Weights of a small transformer language model.
Size: 13 layers, width 192, 2 heads of 96, MLP 1536 squared ReLU, vocabulary 8192, 17.5M parameters.
Architecture: RMSNorm before each block, no position embeddings, no biases in attention or MLP, untied embeddings, normalized queries and keys, ALiBi, local attention windows.
Each number is 500 + 50 x the weight over its row's rms, rounded and kept within 0 to 999. Layers, rows and columns count from 0. Numbers have three digits each. The size before them is the row's rms in percent of the matrix's.

# layer 7 MLP down (transposed), 1536x192, rms 0.0948, rows 703-809, columns 128-191
100:488491549458395485475588507517528507491474419522438514467484525494495494466516516545523443635502546535591482543512507532525422571467530475509516434495533511540446428533485464512495584560471491
040:488499529476490431379534572562479523464598532479504469521529521558512601553483503475499446494485480494509565455483501524514581487516526542500498504503390537517464490531532530509507449526457515
103:510443476531493581458444509518489628431453490529494491473556479529488501565474474475540507491538489485450517552457488516446474531404501519540459476480459558496541520498479518514522455524440482
108:526504586511495498591527517503490507597489579530480514537510650477476440548523552555439595422392601519493546466474424531502460585556451452573484544449597473438471531533483563543516553559515511
098:480513463531558479503468400438479543546425475619516466497470520464538423544516514453531456566517587546436509413516486500490538561565605492465425551541540484472486541519534524506463533592465528
104:516451466469446577493539617502545511408418460497405533497520469459487437478350505483514565539499465405487581565571475502488460534473507584514445475497471531531419519491550499476463445523490528
103:488540476510552540443510475498544541469410547639435498442391471411516488539487474461454526512500552494414526430511558507452526409556381486564478446488454439452457485414448510499561433534524511
101:423579480540509519554476471489482414511476474533486415608497515465439464445467519497445514508505525469519391472493519375462431431455494581559493506529466455509442500540455523526479570584597398
097:481551549474502527446449500515484581534514524447582469511458483526437544649503509478411496477464406540469482506415527467495425490420461520441554467564480466479529474487447525540505448496334441
119:567583542460376545439546554533478505528543560530482457565565590403481488505556598485502462526506405536581458473481503481525587427554526469487538437528489570560503474459552469451453495473526473
090:422449468539421516522552518469488544503507567519475497578477563461564481539526477526443423437495484493566574475466487514470412477491492427542469518508535542506571343407476530451546457459429507
100:576366538487408583526495494510489602383476486500490507492627541488590517560503502578566464496499510471474513511481567396436553457511497525477481531496546476538535538485443510499448482511479509
114:445487507505519384493550511522499552458467404398494523461499430499559484552620518544502463497490462528488471497465510557467462579536447495590497531547400574456493569415443531530448479529491558
099:499465507511520507497512449511541508561525474510551524403468534566578489533487488540449456488575541508546485456517483482448556484376461540479447464410478596571515555447509591527556522554511599
101:553460610492477483446485483393479472531529454586443439475539513406386555523526478453510479546466549498508466478495472469533568410407444517499489516578445455511619457454420558470542555524501505
098:466389456542446589433463480512565476492544511475404565528411501484463404469503588512510479535575658495459532533564439504473561474522487472529516467536605459457583608437493582513514409431485588
104:378477398470515576484491571665573501521487494472516453502516551556543449578523487511496477437490460484492557462582477551445450495566570501559478523427497540495484472499442586387532620592468537
088:462467494499498539379457456511482555509551552541519472567451496468538527479534443484524518514488422473508482514477455527487506461504506490544469490531477565528509465550488569538510452485479491
106:469505515609495556510482495456469529554596503573462511502498504458492603544512503504483497478560486560426523561466505520486473426517508435543529483523463468549553486581486471555491459482474517
103:426463521494463531516570511588536539528590487406476461517489503553559521531435464576622546493409455478504506489473443431512531470522620427495523494495495464528523494421464595533475497557470525
107:498398434525445514461471529415533525563498512546448519467535509455563500485459501441504533473565574555544489519517469589527497555485490492537472529515545431458501516484436486486450413548528473
093:529529541471489555491501484476506543481470501430524497559503530472543431500496438578497462557542435497505488481576538461498496529511453446477450471494461478455543487484582338456649555484555447
101:587530484450474481556501536520537574475446520455458518635549526544564543529590481593520466570490441577493472469626484463510469450544442515448474535472536474485528527486520509470556483564502508
096:554508457525508422500490530455555447446499460505500555456546495390512482509489532524519395528492531500534556549444517483537565553535562503502505545501525566529490512601457458480372520650432490
103:498467488472433535458448443499526471494500457466468575552452616455483453600522533595469449452508464571553508504490500509475503499544511485422463587462438381473457581452489426425559507609504575
105:503501354488447483505538469513425492533440455590584514553548421410469547511542523447558511455540498558457545489556559483546487445521522602399570470534515437470542468469430559576549542445539473
096:462465441502540530531535482530471608465474536466546472526523526533525569519635481543547542530540446470528542564523496485448540533452476455524574590480441573542471572513563483494467473533512565
114:516464478443503512545524446478550441534478524461534524496520529497579489541560400517569533521566582481422471516543483331457469441458542553528394488513488494476485522529512523495453471519565407
094:416480485468478478489449521482528453592460487505540514538511556439483530555475472429450590517524477477494513458522505481484508512583577540551554511417528498496522501502423561432520458541481540
098:529496532619529458504506436510506469444482597428623577437560579524444495560465476457469546470505480498492439465505469475525458485527431466475497524457492443465438587468539487495541478479479577
104:591534519489498521452469510437478538510523489455417481528470556481420582443528518512537569548426583589522471481541402474485566508487563579557480569507571517465498491514467485487509484500456465
104:571470459535483514459493588450465539465548447483577516515533537571535536599532532554564546465448468480485462491548468474444482554512604483548536432473537565527537566493574596415557573540507465
096:460452526371479476520543541497442519492483527560547492530549474472483587502470502431561553459453471438494545501487542553526453444489553492507447534506609427414547495493517542502449424495581431
090:560534550472425455473469487502397480555450581521558545509475567484518547551484497500522384520498474592477560533460417466530436528463518484519463488576435494448504472544469526545421484607516436
094:478444459474528497508475440498506473472488490566465508441481560410510392460522505516501504619500553454466493484599541467549463580498475474481500520551527481573417468426573442453438538483489498
106:393537518525381521528545514521579512520442505486496445505520528467503409493488466504529521513416541469476456503546391493495440428518541425519501578471450421523561502477480490492449531489577499
093:524466490438530579499390532441564489533483496570559448507456553553560449515574514505503379396498449551502468508429545367462529555445441468470441571512501518433478478505501480517558428479526488
098:525612483430462513539478570459456538470486597470513541461610524523535550482513538551503544464494452472405498429532473493448446592516498480467460429579430492486427539496556575482553418483524460
109:518526532524523492588472553524504461483383483525507472507518492524455531518517506508515505407491477513582490477462443413516503436505484571521514561460561515489500507522455563442537472538479459
094:447479545472531559438482446507490471448481519506333499557507571419373496575465581533539455533500465554500450496483439517523471448492502482540459502546525505543481462513543521472539523523463515
101:576440502494470617459528544564542512493488525517480488595420511476546576543494602502539444480487430541538526513394571470448469502561465433495553457542499396492562477541475463529506431385442553
097:469492525450408533525500454509433584480524457502491501454447483504484543584443502525512451447458392465498376498574514534518476545493478558609545420493472556541539528551543554478513534452488535
085:581449530461476549502446491499523484518506602459512508455521565466454549449508514525466443538446539522476510456464526430486552481557567426463572550491556532555479425467577393515578474587533466
094:585511482489515556537462591535508499501419564525501475544579576532454510485465498576502456591561504598545470540520496473518463427434491567406495483548475457530449533576495471527536482637513512
097:513406447450457538508526510486643522507513434567464474521463575532486454517543527626534448489525477606549491449493484438436522458529511493447492549465567464477562546480438603489538448396535560
040:531471471513553563521503612422504601555541480540440442481506559518395558504499552522441481445471505521433405514581531466567475455540567504533509471518524537469487491520512534534561404592528486
049:509454477524495520458467443539528470517483560531471483545537533510480479599419513486519494477514454538431583451433434549447468466548559483484512600537503493395466391516541465498575492508410511
097:491571387538483525550498456486463481477496436470393505466415445449545514543480500589534530431504512496452471432495519639516468485451515550519469443489510447563543541538488529464441546539483529
100:508483498554519444544444512522496489474472536516457437510563460490477504449515451514534507562545548470567496493585513475431509430537486535409487394467533482540648390509472510441539392510490553
096:572540492507517475565490513565448485498414560629460465479431564580539488586524521431477551436474472513449441485528455495384444452500465471540508502428515461518468414537488476468535466559456471
095:579440582479383578457546410433568507477506599482480587489415484436495557659439503411550524547497482502509567448421511486449475486523576461587474467366468542490560461525399570458509504478392500
095:582463451432439518541530578425474518480421558515457524453517563410480409594518417499606449486547559508508483516543390585523478456512492556501460535423560619569596510459500517517477464516470522
101:408470510524514476436511514403512496396536525473493589492515469506485529534505455488593600485488560469502453460534506550438437580390560451594474422577514586445473573469481475468492491514504539
112:537438362513460432550452472377519509495380550598480524448559588502369521527517575482516533545473474491564532457458472504505524557432475522532498543489536555479520572451436527472524458532425572
128:449520575482553390453552479536514424525467552446574536506561554484526459439544464556505558512473465560521556493530435478565462537400613572422508570502595576525491459430562499538473473502577594
108:494518454450566551489490589521486525446537374554472608568528505474493531379559647477526479487556520443434526393452558485535484528575505520518465429465558512487535515542440410485534450482455382
111:499492405408442531442544540557483451513492472536604465532501487538465447534443498598473571503541455456523540507539395451515559456489450499578507445485463556414439508471508547484493433435491491
105:503465476557553659492446497436584544506494448534343509576546517475486565538468642435535469528453487503528526580543551583536446494517501528445493475485633464565530462584464458542442489527430519
098:486531483528436564496480519509561543404560541401394546533431510526514534586525477516581517516468550551547522459568525472427410473549509521474520437555469546475510514591492508600463502508614527
092:437485525429499506438514515473494557508465539487414433544520475521505596488573475475555549505508491529447618525487467534507423470542514501519477553371509436507468535445469539520468443501405463
100:572465513405453508522450506444406573490401587481485451488503479534392495453550578493423468433497401560419424472436491510464492475440467472495522465511438472451598531473538535506511509475405469
092:578513486510489684439402461508567625526486490445463578500539498473441519554516556481448458475539464540513401486438450545457576563337570486475511517509553414556497477511467510442517497568446445
099:424491426488527470540501422470504546408497529420490524547463427540484501507566516538480509573517521517464410503489537526456450479531566539540557471547553599545456525515488591459470441477466616
096:475470410398449594502535503601530427495456493478387432512454646536451500489523537462506522482526577533663593580541444568481506426498529513462501436406493510510580527432454476515561485501549524
099:447494543513469539424477535438482435469532561487497424375486423468539497568602419537497546497524546446453433557482571520540550598493490550570505563397473560469492551416567479479493468469516509
098:518497472494471464405507498554573530534472477403565471459519565608513519528491466469548463567486447490511514476505484511504548490469578522495491542487417549531566550420518462526459516558475532
103:474480450511521468570416507495623569530469539371546548501500507464513541419501406580537501524468469518589488517612511537488574423384492441561522477456481509542533473508482493470530463529500492
111:463479580517480503490458513649501520548547516563469533526491477547524527522445531523514610487416578515561528531468405515431473466560469500548535482625480510435426495519530529493524530542504486
095:474520508458576597533512505516490492547473501502455470502556554439485525578554500495425485570516526449553530516452473562480571556549565438440422471436447523609412429488465569497564479416435509
095:510619588592516503491398508462497555442495506549445506484493544520530545578517487522490466462503594500495484588550454513545503526472563500510435488546591527492504510525555404434539542519565541
111:522515562501472546453495513527518551514473430605439577486541555467541377556498477502495528499500467484496483484472437556457537499564511530432453494495536515539584420449426583393403606535564453
096:516506450567591557545548532585481546512463484416530570508570562493479494539524548506491476548504511563562582484455559566458483550510507520450494590562424534540496456402529494504511561508545518
094:564498428444560504521570439460489480537480476571471524531456617466559551665538589559511491495480538546532509391500445462460533519515498474426542579443484511550593491513502464547453484508520492
086:444527504461566570443524497519487493508452579472492566466467417480532568549463460506504533471517507419592502516544472516457492489525450573546474443505508588434500534536527588519546530539552489
100:505545432503420486513509510600522396590498514608550538541569445495476529551409508445556586452497447529514430518458516543497456422577525529472444522421576434465476422567456540578507514475409490
106:572447514531430550497508410492475549426440556468521465368494502514514500509523528576508537550463542563536461554600459503561411531423516509529488526543473460515510447522568433420519498499509490
097:477431497527440457547442429464502505492455496526461490416566506508518543453502458394480436556476588572497454463560508479535531619486496550461436483442539522462445482488578465541553430472505544
109:493487502498465542590460526600540441534486509479590489513544503579575482468479484504504566534491524499489449487505435485468513443460563490546436474475447508541581418472414423507493605490475448
141:437476437520441491488487442473483566508543490448538494537469572584554504541484445490454577378534438486501528427542460500431454475542420508467420441406499498356507469447537587449537435503562571
094:445505449527509539440442493413519425494478503544375477516391538521497540494524592527473446495554471594498465504475543430425533448447476495487405508521506550570562392481421467586484508523567491
104:441470518512476469485507522533537465514496564497498471451514565424369476504432559568525574510530511507512484468437489570486568454524506450425584495483529457550519484518521501528513430503486551
103:499517431444443514552566633575530439487444601498485446469595552427482486468508591512471564591454471545526549525443503424455446388531529554501458500521427489500597530513487493484356493451485528
105:533467535515380553483477543412503517468484436562479468589445549458465513579516598478533457473516436547498434471440475388563445510451535503509550426517541518482480501485459456512499422495453500
111:538515554539574487562405544499519471430474505505524436475438633472443517551534589567510474544503565514543421503427427451565415440426468482439459455535418479441542441524533484529523448497560562
099:490466471475440585438585457530526517522574513483550398487485533513491525489485521457468626577496426407510539521510462496522569489471504556440558555501528450546478467488456484473460496408525448
092:461453525475530575494479524391440473511529619476531486468495410538506572523513495510539531506560523443557508489561508519551524475485468475513492449556438523510495438480549559520460516522534425
089:534500520513442522517454546535407457507552469512452548509523513434487359581407536434411486491524563436559449512511494555490520593560446585537498433497423439479535480526559480519480511482468487
114:542490446485556510472542419434504446491412525468583441497443550561417514485471502460477517523498439564480485535458517568417504474529480550493571451473398444505446415472552490452541447498500449
105:468417515402363520480447457486512474536493541450452516521367458575565584591513525436473484491522450548559490430464417438435465456522499498474461498465380497502448449505411421547454498513454544
095:513497482627505510476534531467548455481491468532378512584439513495526508500597511505546490473510496521528500523519569439401469401516488522444522481542571595557603458470508496577572438495532498
099:579511491468505536558587509447527355522532513572401546510522555438513498528447582517442542515462515551432487557509452616477533574505513489505520548502527513481469532557493592498530536505452583
101:563449465567523555557442470448507435532414574577469502463559576517470544557486456468476532524518493524531485455484553460494517459558542533538416556479480558557556471475511455435490368595510529
098:499460482560551418493508513529539562497561574408459561514486448505470464559556479486517516511458460509479528451540547519514502499474546542484449459505523541474484479416438589488485521452412472
098:537468520561533483491506491520404469472518535454412473452526580448447489487540564592516493512542488485438519483463595489578557438532500376537445542483451484512603399450511464576550456534423453
107:520519506511510539466534516438412518432519525551528529530356475469494512450547437537464540554516606481513563492518572573534421487423486519491531540502522427520443435564547500578566554445487450
108:482465480465461561495511506450481537467524511552528428510529480561555500614533508535532489530541531542526568409524512468456413479567535523488413466473605539409647430494575455505500452500481453
108:571512461506450493506451467426525522454495543493467522536427494453547515495563423544468561497525497422464505460533557460503493521449548433546511431599539579613425490510556512539505542436566556
101:567524478539473448462489531488560469537522542397531470580544543558480449612482389638523547534609520474506490466610449478547475519518451486499515459521510521562461588510568494497544602519487507
092:511498486484503537658487551637487516428563527494600537504543589449459477541521507521491519456582504513456480572497497408409448613549537465474531596580475473501461477467403562498518531502496529
108:504579470473500485532411567467571439426499545516611490595464463539483498558501511473488548606474481552517544466473485441506542518414502548463501506538406521521549516548509631566476489544502482
093:456461543531440445502504495484561558490443477495452488508518472446496512418506544411496526523517619529480522491437500529501473543558615487584460494487493463523535463433453483530417456454461523
114:437527511493571559502469530466514643422457516472513474480512517507533490498533550460509420433409507491467570472440496353436451501496537621545440370571504503487497496515357562559463518483467543
091:508467541443436620453486585518526499457544532518543560475542397447518570583574632528595425514577529544455525394484539492493504517445597469553467551431499525544541496473466528549525475484370539
087:551533566465513578438474512457451544477460551437500490536523499427547497489660625537498485487445536580517583513481504474500482481507542515508565507463518519535570473458481442501535463473477561
088:442422434538569519472540562472537439570366483505494533478492557560501540571514552543517438507512518525526501442505502528494561537483517515462521535475469457546519511480538550473508512552512465
094:521553442527508434541473544530521517567536449490504455458554496553531527512463474511610482534457518549547537534517537528481490508520521549545540544537445506561448531513489510501423583591430572
093:482496558528369546514508516514586536430549504466471484487571506510530463503491513527499485463549527464469437457501551509470483548440502526561469417494558576516549419514510586461488599477537437
# layer 7 MLP up, 1536x192, rms 0.111, rows 704-810, columns 128-191
054:467497517520605405604510500467512475511504425458552536520494529462528542485365541505468491517520443502625455493508506607463437521552476553494451493490505439474515581488469565448491535476509427
110:531600539595451538567484500470463398476519516366486486463544479460513495465532624541547475499438525453495517554404501543501502594500545512515468519413535494552498516415483503533520479552483447
107:502536582581575452523428512497471491574588394461470413502517474584495516445426496410473525503456525505477469535490473473516548551519481496566414487432547533498487481491403531536498589539560463
096:472535455480578533470434446463506529445520525535531477558564554561432604447510508444548599482506458498521548569496514536431531461485498498508412566488596459528463501506525473538553428527641543
099:523487466570555490579490443531482563460466457455545466457565475492511434436475490550535493549428520516458539584504448488449479535504518469428479500519511399473468535579523462493515511463569417
103:475506511427564496538548563384563572496502560499473463534521423478510487474549511472413468507491390479476497508453535563493505535551516478483490594531468540394467481484489500520496460443453503
099:515459493440534485442528434427539561494488529403485548389481474558546507500446445435393483379480409588551530511527462548407533420470514474474507459529468492496411511483394431451533468492507474
100:544534501579535414520442421507505579558468560432460432529592567615495602557441564481355570484488455548468408471491512390468467567515530531453454510530458377523540568518491456450506402487536461
113:547550506412472520551495524562488442441524564468554438584460455495503477407423537491464588437482444498508441449461470546519475531469538585500539590475541414497520459600520628455543537460448464
092:480526425551564471495510429488590435544531559515433471423477511515420423468442420539522535469510559548499609524472498531566446431505517478448530445549455416560467508537473465578538516558523436
100:449508432520484521490588568547464438530445478516477425490500499493503511436507425393400496474551556562599482585526507463493475451476502556442544418609451591409516557394526389415572540558479459
125:528430490501596411522498548447462531402524424497582454400523480505423536549501532530548507543520556585483439486444571482466458546428522581585483515459559471476481625458433468529475409484547472
102:452491536529538507457473531576412440515480517406512570476450512589372548407440440446475491537545482496523470504448531567537543441552562542492474437502528493468568551459454434534509524475515425
100:512535388597604527583481509448475526484557511453519392417545471514462472433449446467444474527431467518514480481484549501636530568586470535459553506554515534535454501482555623523540565519518523
097:486527423574484461538431602493366473524500451512453527454436484522479502561473500503468498457631445551442464560505533522508501515561498536433506527560606493468452441475515544516578548433446541
103:447518461545543511496527507414565536513522537480580495578476521553424515564503605468432595513535535544574474533455569437425437479598492452593512520548493551441508553451425453564542501514577417
087:534546437559574560447489516465521511502495524554511456407530537477456403487429516497527438454477505506479508582473506559435544513520511553462552462344461472559422438404533525464532540532457426
105:462525488503547473489454502409533500471525432496543566448451449488485497479444461507361532485543394549546421427420396508539486541435438475554442474472562448422432526430506427462502448467531496
102:450491563490506483456392531555457533517541515533512476489551578589534480532511602468423497457548482447474536463393463494581473570649463463505408521499437471509588495496554408495488415502487416
103:478456470535528538565501551456442527479536476540512481499523498555492451484399561450365462508587431596499533465564546431487574519523506491544548517471557434462552456503513532446438559511525483
091:497517459458522486569410476449521503524493479559546462529458470486464460465502512445495542443448458561480524505457450449505394467464492440487515471541547427397444507557472515457524540511420449
095:466488509522472506495565482564542622453521500491541507552519440546540642429489426453537491477539464523607481527421527526517453567508404489518508472449508538460424508453554518521481412496548415
098:513512477470483405531533488396507473543548540469501532442599547513467512498484523498409397426475538491521544509525414554424479518472570504497466499495503450507398646470474452465502490516409366
094:529452446504594484444496484456585524491549472515608526602518487428543509459515432487561431499552451479602460541450556511529456585542538454498459529491498393548544533479539532415541480475568483
102:421513587541447463497466513487516527501463546407469472450513502532532418468442509429497480438528496450561478464487561447451525504538646485569445486396519498492517506529497386447511499540509408
094:435482474543577446468479563496468419499578454510476493609504514499469502480472569481564516458498546472545492436398489583537537427524519510462546499377485464515520439489502541420500385431431482
107:414498551469449514612515402518530572511476555534592544451543489482498519471485598482399504577520478457555555547423444499477539477480389488518509468527549501580497514528526468491511512550502361
094:536522469543568519486433525562480552498568460489443425469524514506542493436465473497511399537400566553502537526433541642553599552515497494501471507516544488506437516509519491540523539414523414
101:415500505594496394569503459489479537416490525522493564488525499542529487498515480533501533542486604471486479536467363397516433477482573473559522496472601576521466515563448564536543462541541438
098:581509500512443382565486450432396485461448427439452462436448571473485491492371529503436517527496583495459520404495565456532492557423513525507452516479479552440469491540422570473508493387589457
105:437581475518399501501482438434504473564517546418564461606520579581446422535414550445465489407500465455578498531413496582395519459487535492585482530485504505449486589445502522492505524509579495
098:476476587474459554515486432488449488540435544479476437528450501536481428519422547450489546568580480520542488471431404520480493376488459479523491421477500504544377511557451560515498533584519451
088:446533576567539363548503426505553491510437510442483497531530480541505539546501467508507498521529523408561492608447397491537466574469513565420556624422480478524570495478472508508542498474544494
097:499540531553502498446379501432535524482426501504480467525487546619512519526529441494497477515450560585469406557443471495479476496557481515573474564512473417408460500451441502531485446498425528
099:507486439532434464620508489421509472448447496526530481515538541470509496472410562551476478449503423462468485477489513494486515586507532498564454518410599515567408511432433572457530558373451494
092:478520443513499500513604470437539485481496486539503448533443457483554512431433509512487581485519478480535492503548581453448512471528410468518508506497444542420495534453469495493541456520412519
101:514493591521492489580467429577475532444650507414543469542544448532438530528569461496519485470494560515496554511593526469479446547467538523421453494518404524605457615480503527550575514557500512
104:521550446484543524518575436467487525545498416452437392559502570530443458574377449445496558585506498539460462561498584469452556485504504606430487502485478396590503468496491560544493510522537416
100:499483466501536447552403470476485510408467483521455443511505543505552605483536526486471514491416491495560487526475462420518483491574478493525493557553464441484443510423497551470555486448479502
102:542509529431487500516446493538454498444441426547506535403447466445424531568448489543479490513597504451513471502462390484496468477430446482595499438577455445477582502504445595468466477490462496
095:557520549563549527539456550481441478446583489484523527621414443461489589473499495425488461496536410463547478525472538436545425564518405561514432475486517538527464436485518529477537496334513466
090:446488499502589446618542471470421391471522434507519499535464571477492508492514609494460566504442498489567435473437606492580491508516489543473561599527558522470564543497506468585485317455522474
095:467468558523525518479501478587534599412598477532456490542490488491507559434516536474490436624441588482524373446401556546520430607502540485541510549474558465534512512495536444580506473527500525
096:512545474532597420430511424493581493482500471479442569432517433593445503479436414517530589474440514504470487559495454515524517451535499592494450455582412501507554559532462470559496502459467477
058:561576495457532459551502520490427489530512406472506512550553526510465516516373539471475645493461539521610483542383442501463508511508489588518405457491414506409497527468463549480562481462482450
059:505580495462596405543554522538516495504526492524509457511512479514450500438387530465441521534512475482542516486516420474498560522502434526567432480446550581491502540468485536553550506486453354
089:520534417525547446493476390427422452440428516499489526497485465542406483414432534500424552435461439429466549553486441530433490403543382495465458491493528509550498518571377491480527474447558479
097:580459475510466464555384404443541499458569482538485518540453498512500480474536485456542467561420584528509469404426526483532470564497524529445544513492470383558486569522491537549514420428543571
097:440519542516561477479432492540358525474479515498491557460621554449474492519448474465519532431489472502500504418445499586487491514489468554546413455534458460422520536514517460564538469453478478
095:434473512579453473464496450440463492543501496386496427547526467519501466465471558523489579460470529543535587393460580469507573474553535568566459547510584501384503619514404466562600490504498534
093:547529501587498463511490466497484518536493589529554491490587471496576461528542481420575462572484592461458451516478414486530538492521582620600442611436506476510563477479495510397482533534403481
098:488528473394509511527508470425496522422454551476539580506489477481499478539536434491469437390567455514547481563509450499421470534462576531530515541464541515496508554485431458498562378458482502
112:549481401527481506474427498486466538522505495445598522498582450470581437490455605541435534413486506418527457513492589512498424475512526536605463483498513407417482580430481486478536536486499493
125:454597580491456496501458504520424437468487544452473542460441509490435487517487491486486513530597588529493453446557458420590512572565549504595522497506557505414491483509558480496548459466599544
110:580565544472473539528549521509517418509539594478499498450607545460485463521354487428525440473506517488510458529530489371566531530525511542504516468540476553461435587479539558442475518524541504
111:419482474598507497507424473488503478512474417610427439541564527501476465477524424408504400446489426368419488576533551571537598430515508544486460475598354440495520555508516411531565554555444490
099:464550489566570522472562487523464506553472477531509485590576440568585496425450404479514415534519504571453426470532433579525542605470392569562478450455455549469558512521479620485511558472566461
097:537590520499578529478504473513565575452555489505500440487556473536479414404489610442514482462454499522587462490560487534593545380416453493499525503500411548589449528410480558504449476459458451
093:436542408519522473515438559574519512459461558526496488473464512446472462402501587506514469548446535591550484490488497489550512500540426500511461538448559436561520494582428572507426546507563426
095:516554444487512453523477537454475545545545546446585521420544528600402476493476549482486530498481549521438443439547434479466454517512589520489397410426510500421505559483367543481495529514470462
103:465542484575517473514505529559547578411515504437505494495543576559487506560505539462554563376470530509503534543546566363465431469615556567530471433499522493410537496528371515604539458530412511
096:564509434477495500550375395570442426538497516556519452587482430535489453388495576485430528557492461417478539464493489518488493555438552518543553596517504525505466426547501442436537416469553541
095:497486430476510425463559487561529404520482435412468508529510523513448502444492568528488482480481541507462582508501435569374554475508511480493511403516524466484404502509428454534538459505439520
096:394515567507534458477459501490509578429583508481469594567506499463536432507554435545551498499456525521512437571457514471523419399503484451435440429488535446401432475510544448537670515445501469
100:474486521441521493700527511546501594476525369437611445497482519531478519513499460472470463532510502467615510529535448588460545449580596556465535488537453466532438510459552551483585484488532497
099:578583544501511456551467532486482520435539501516478516444509544497523512427522580432400542532500563543477534521545581468522597497481517567579482490450542444496509635456447503566439441442532513
112:354573538501527440527505497551426507437515496501463529597470437525452431549512543500514483541513577556560512493413588521528498396524465544538531585582512477487465493485492535556461561493425479
092:479474491562505432520451507429588457391459444484535493395509511564441571418438492474441531593525473445473458577505476534503520442527367495511533459498598486538588498505457527519497515514545495
102:521522477572503473606528511541464466500511541363450438447534575569448458577486539521404473491445476485513437522483492401549501539524517457488496536541522504523526513508488441533562511459437457
109:521499483533500406514450485500456514499483502494535519501463522493538533490482432384477558494555496535452467504472457488537459552563481500480511524381527515508566640429464548449449514485498505
095:483567457516488543490542482566481471522475495466456467531550494556507524518423509545503423572471445482498474410468488591606547500495538533469448476569476502455495501525501465417558533413478471
097:582486453577537369582442494481482404487517489565536596496527554527454486474485597463418493534521499510527530530380511513461506509540533485518493583415599450549436458469490465550467365520534515
088:651509474565476477544388505469502398493574457454467458437505496570514531418447563550475504545516525538482459512473451484526531503447625505435492483433458463638412562529492492541492567523436500
098:471530510500452522508545521469411412609469455541521511451602503537500529467547525444565504457609461442473552539560483476477544514386468483491541446385472445552547466467576500537485474487511492
115:523503485452506477526611564528567488458498589517517468568528513650422519471461491398482460438446499513481511531511408495487559524481500568531462432486417508473519592541527505557540540552469532
096:530476478580417536468498522503523494551543517509455438516495633588529478519452489566512470417480425543515461507394484520470448540481507540475470524522457443622374453534536599478522476519462424
106:488548450458523477554541471527476472559619556610470515475588512532554594495577464470480525440470471505524545472472498577437442461594501560486504477515524444506558506461419552658538449548557601
141:447493454476516448539507493489430524467469462473559553534445530483498510468492581456580613482500449474584466536394547465451477518548451550442448464442534500477489482487552479433560426391529533
094:426461417540584549439522541446527488416438442457490503560506411453517441429427423551538444467509456485507443540499511363471446498540353507512497477494484528438507510468480499472586549474525494
108:496503457442527457562501431564526552450534477428456395582562561411449495497373494534464493410534533452536443412480494557460591511536526481447522509505499502544459503512387460546550366387539502
101:522500514537485506475470461455393480432494515508490520528542523559477552502495490499489553479486499538492450600438475498474478538468529502594521553492455511513534543528519480447473443440513446
112:464505512394555549466513519463427532445519429492578520526480491453519433413463462500406518410597459611554531509388399557530501519471453462555496483488547418533470532496461470454472570496550455
117:497584595473524492533495483489560429557410499509503522476474564459477472379472490498568444519519521551515479550530521468455500451491471479501491455508476519461434503588504540566527545505506584
098:490507499517460414571438549487417433511512486448521492403546513551579471492472475494465578539594514486482565451416513493504450571610527520516438539490435494502594450405493527564487467484538468
092:437510517456476521536549534505409491530527504486450498547483548458486455435484600491455540478515501493537521486474528522484513447482505539514474599435493464563541623481493499554521557453485494
088:570452539520499444552502426501482516446503516471522382366611548592450480517459551568467412447557547522556511498498502455427541410416541556504483524472601468415470595545493450469487506533550486
105:478572464497469423519446417561531404500507500410558487403531556518435521522527472512501522583502459561566500470412442494400502465554520580477506485476438503480561564424504507567629518510502463
104:436502502449595490492557425472510416412476514550513510528496498435514470519530394475512538496532511603513518499445452413420454430584420526424474407548452495460433593467469556542533498516454576
103:599527479484576454510471464506561540494433560555486506596524568510516495495577478455510457476534443449472544404476489609452497549470429478566439543469546445490501527479509557442494365572508501
107:532490538428517390568515538498397478458501521433437492538488492476417540468530610424550519461497505497475542532450520508509509522552476489596482597497552588510567570446525494472504430450557478
099:506504567469469455558552504454421478429501616539457510339425563426536475482476479536555420395589469519511472499475483533527535487537520521450524549518494544507408477481427503476565424514386451
097:547495411567483455548505495477498560523444509491461416470543505613550575486496455478408543464495549515580471470500533416393440500532514566474552560393512486458424609539494476531529486522480481
101:427577384502473522558427469507544429508596438503555613562562518494453487438452524482537441535452511538501497532509445463566442537562472494488428531505504470512571488509457506505516473404545396
102:508503479482580507489488518459411482481408502517493492506590470537451477367491533496552544531509537461538458537428521518546450472506452556553454490501442458474508486441469500521505506440556348
109:520554468468560488524518394553488497422541467464479559461545477594392495501530471508560424542498520562512563531489504518486501467517522516470442440509479424469460580539524414570507513562531486
098:456541506515526501522539429504507429371451462494503442471497620571421515527504509432517549559519543553461478500510544585521452573553553423505469518429515472445430516493524464471544529498538515
104:457538497548562531494523533512479566374532540512570476559504496640498620361461447546571454521476456536549418544511479497507447536609433482515477470483536504438558541494547510522572479450495413
098:509512549524570504584514533485475510502440458393521394617518458593480591504496485519390477543482552512503407429316504524514575498462442505608424519446557499507452518448428543447443488564459460
103:468569500538461358579437427514482423571514518522501462513570587610452562533527560509512462595491506503464462484529493492495518539427408564571505565445502539546551489502516458523510469543543472
090:522455426559518454567530567582463471534571487564445455444554487546569519493406502564472461510539478492541509418452462485477574536589529489623465517391527437519512484544444469566485496572521464
114:530537521527481533487424432517483427433462535581585530445510510520420505501416592375503479497528465507548424597494449530492576517507567492472450475469556492532457546446565480445523495555545486
097:563540421480534455546483494518422602550446505486506455484541438528501495498526568457432544442591504524480465503548529490505579496487504586435497458470468441413459584487476574507523504420480513
090:544451451553454453534463527500469505502524505499530554507571559442516465511438536527358400473472509507447452509495566490483500538452493538515484584452482584521506534391496494491519443573500493
095:585567464536495521548548408528495573482510555390504485551538494527393550463425520459475575446361461452520461484426386533462549437585574534484498466477472507582438496511427482494522472506428452
094:540555568467428467507506529551464518550408463438528450507491692489496404441456482476518478459542506589589492507447536525335424477485442609458549509504497432435452477452456507511485542553445486
095:543532397522468423520483467511487380539522473462524520370531468538493484433433449499534605522558483453444561478488456488507525410481471521522448446541413416484376516527378515484464504531457548
100:508467405397506517539584524485582523532472426588522447454483515460527502559526490371372553511546559492494533603466526468486529547486473511544448587520443545494398512480472521499517434504448531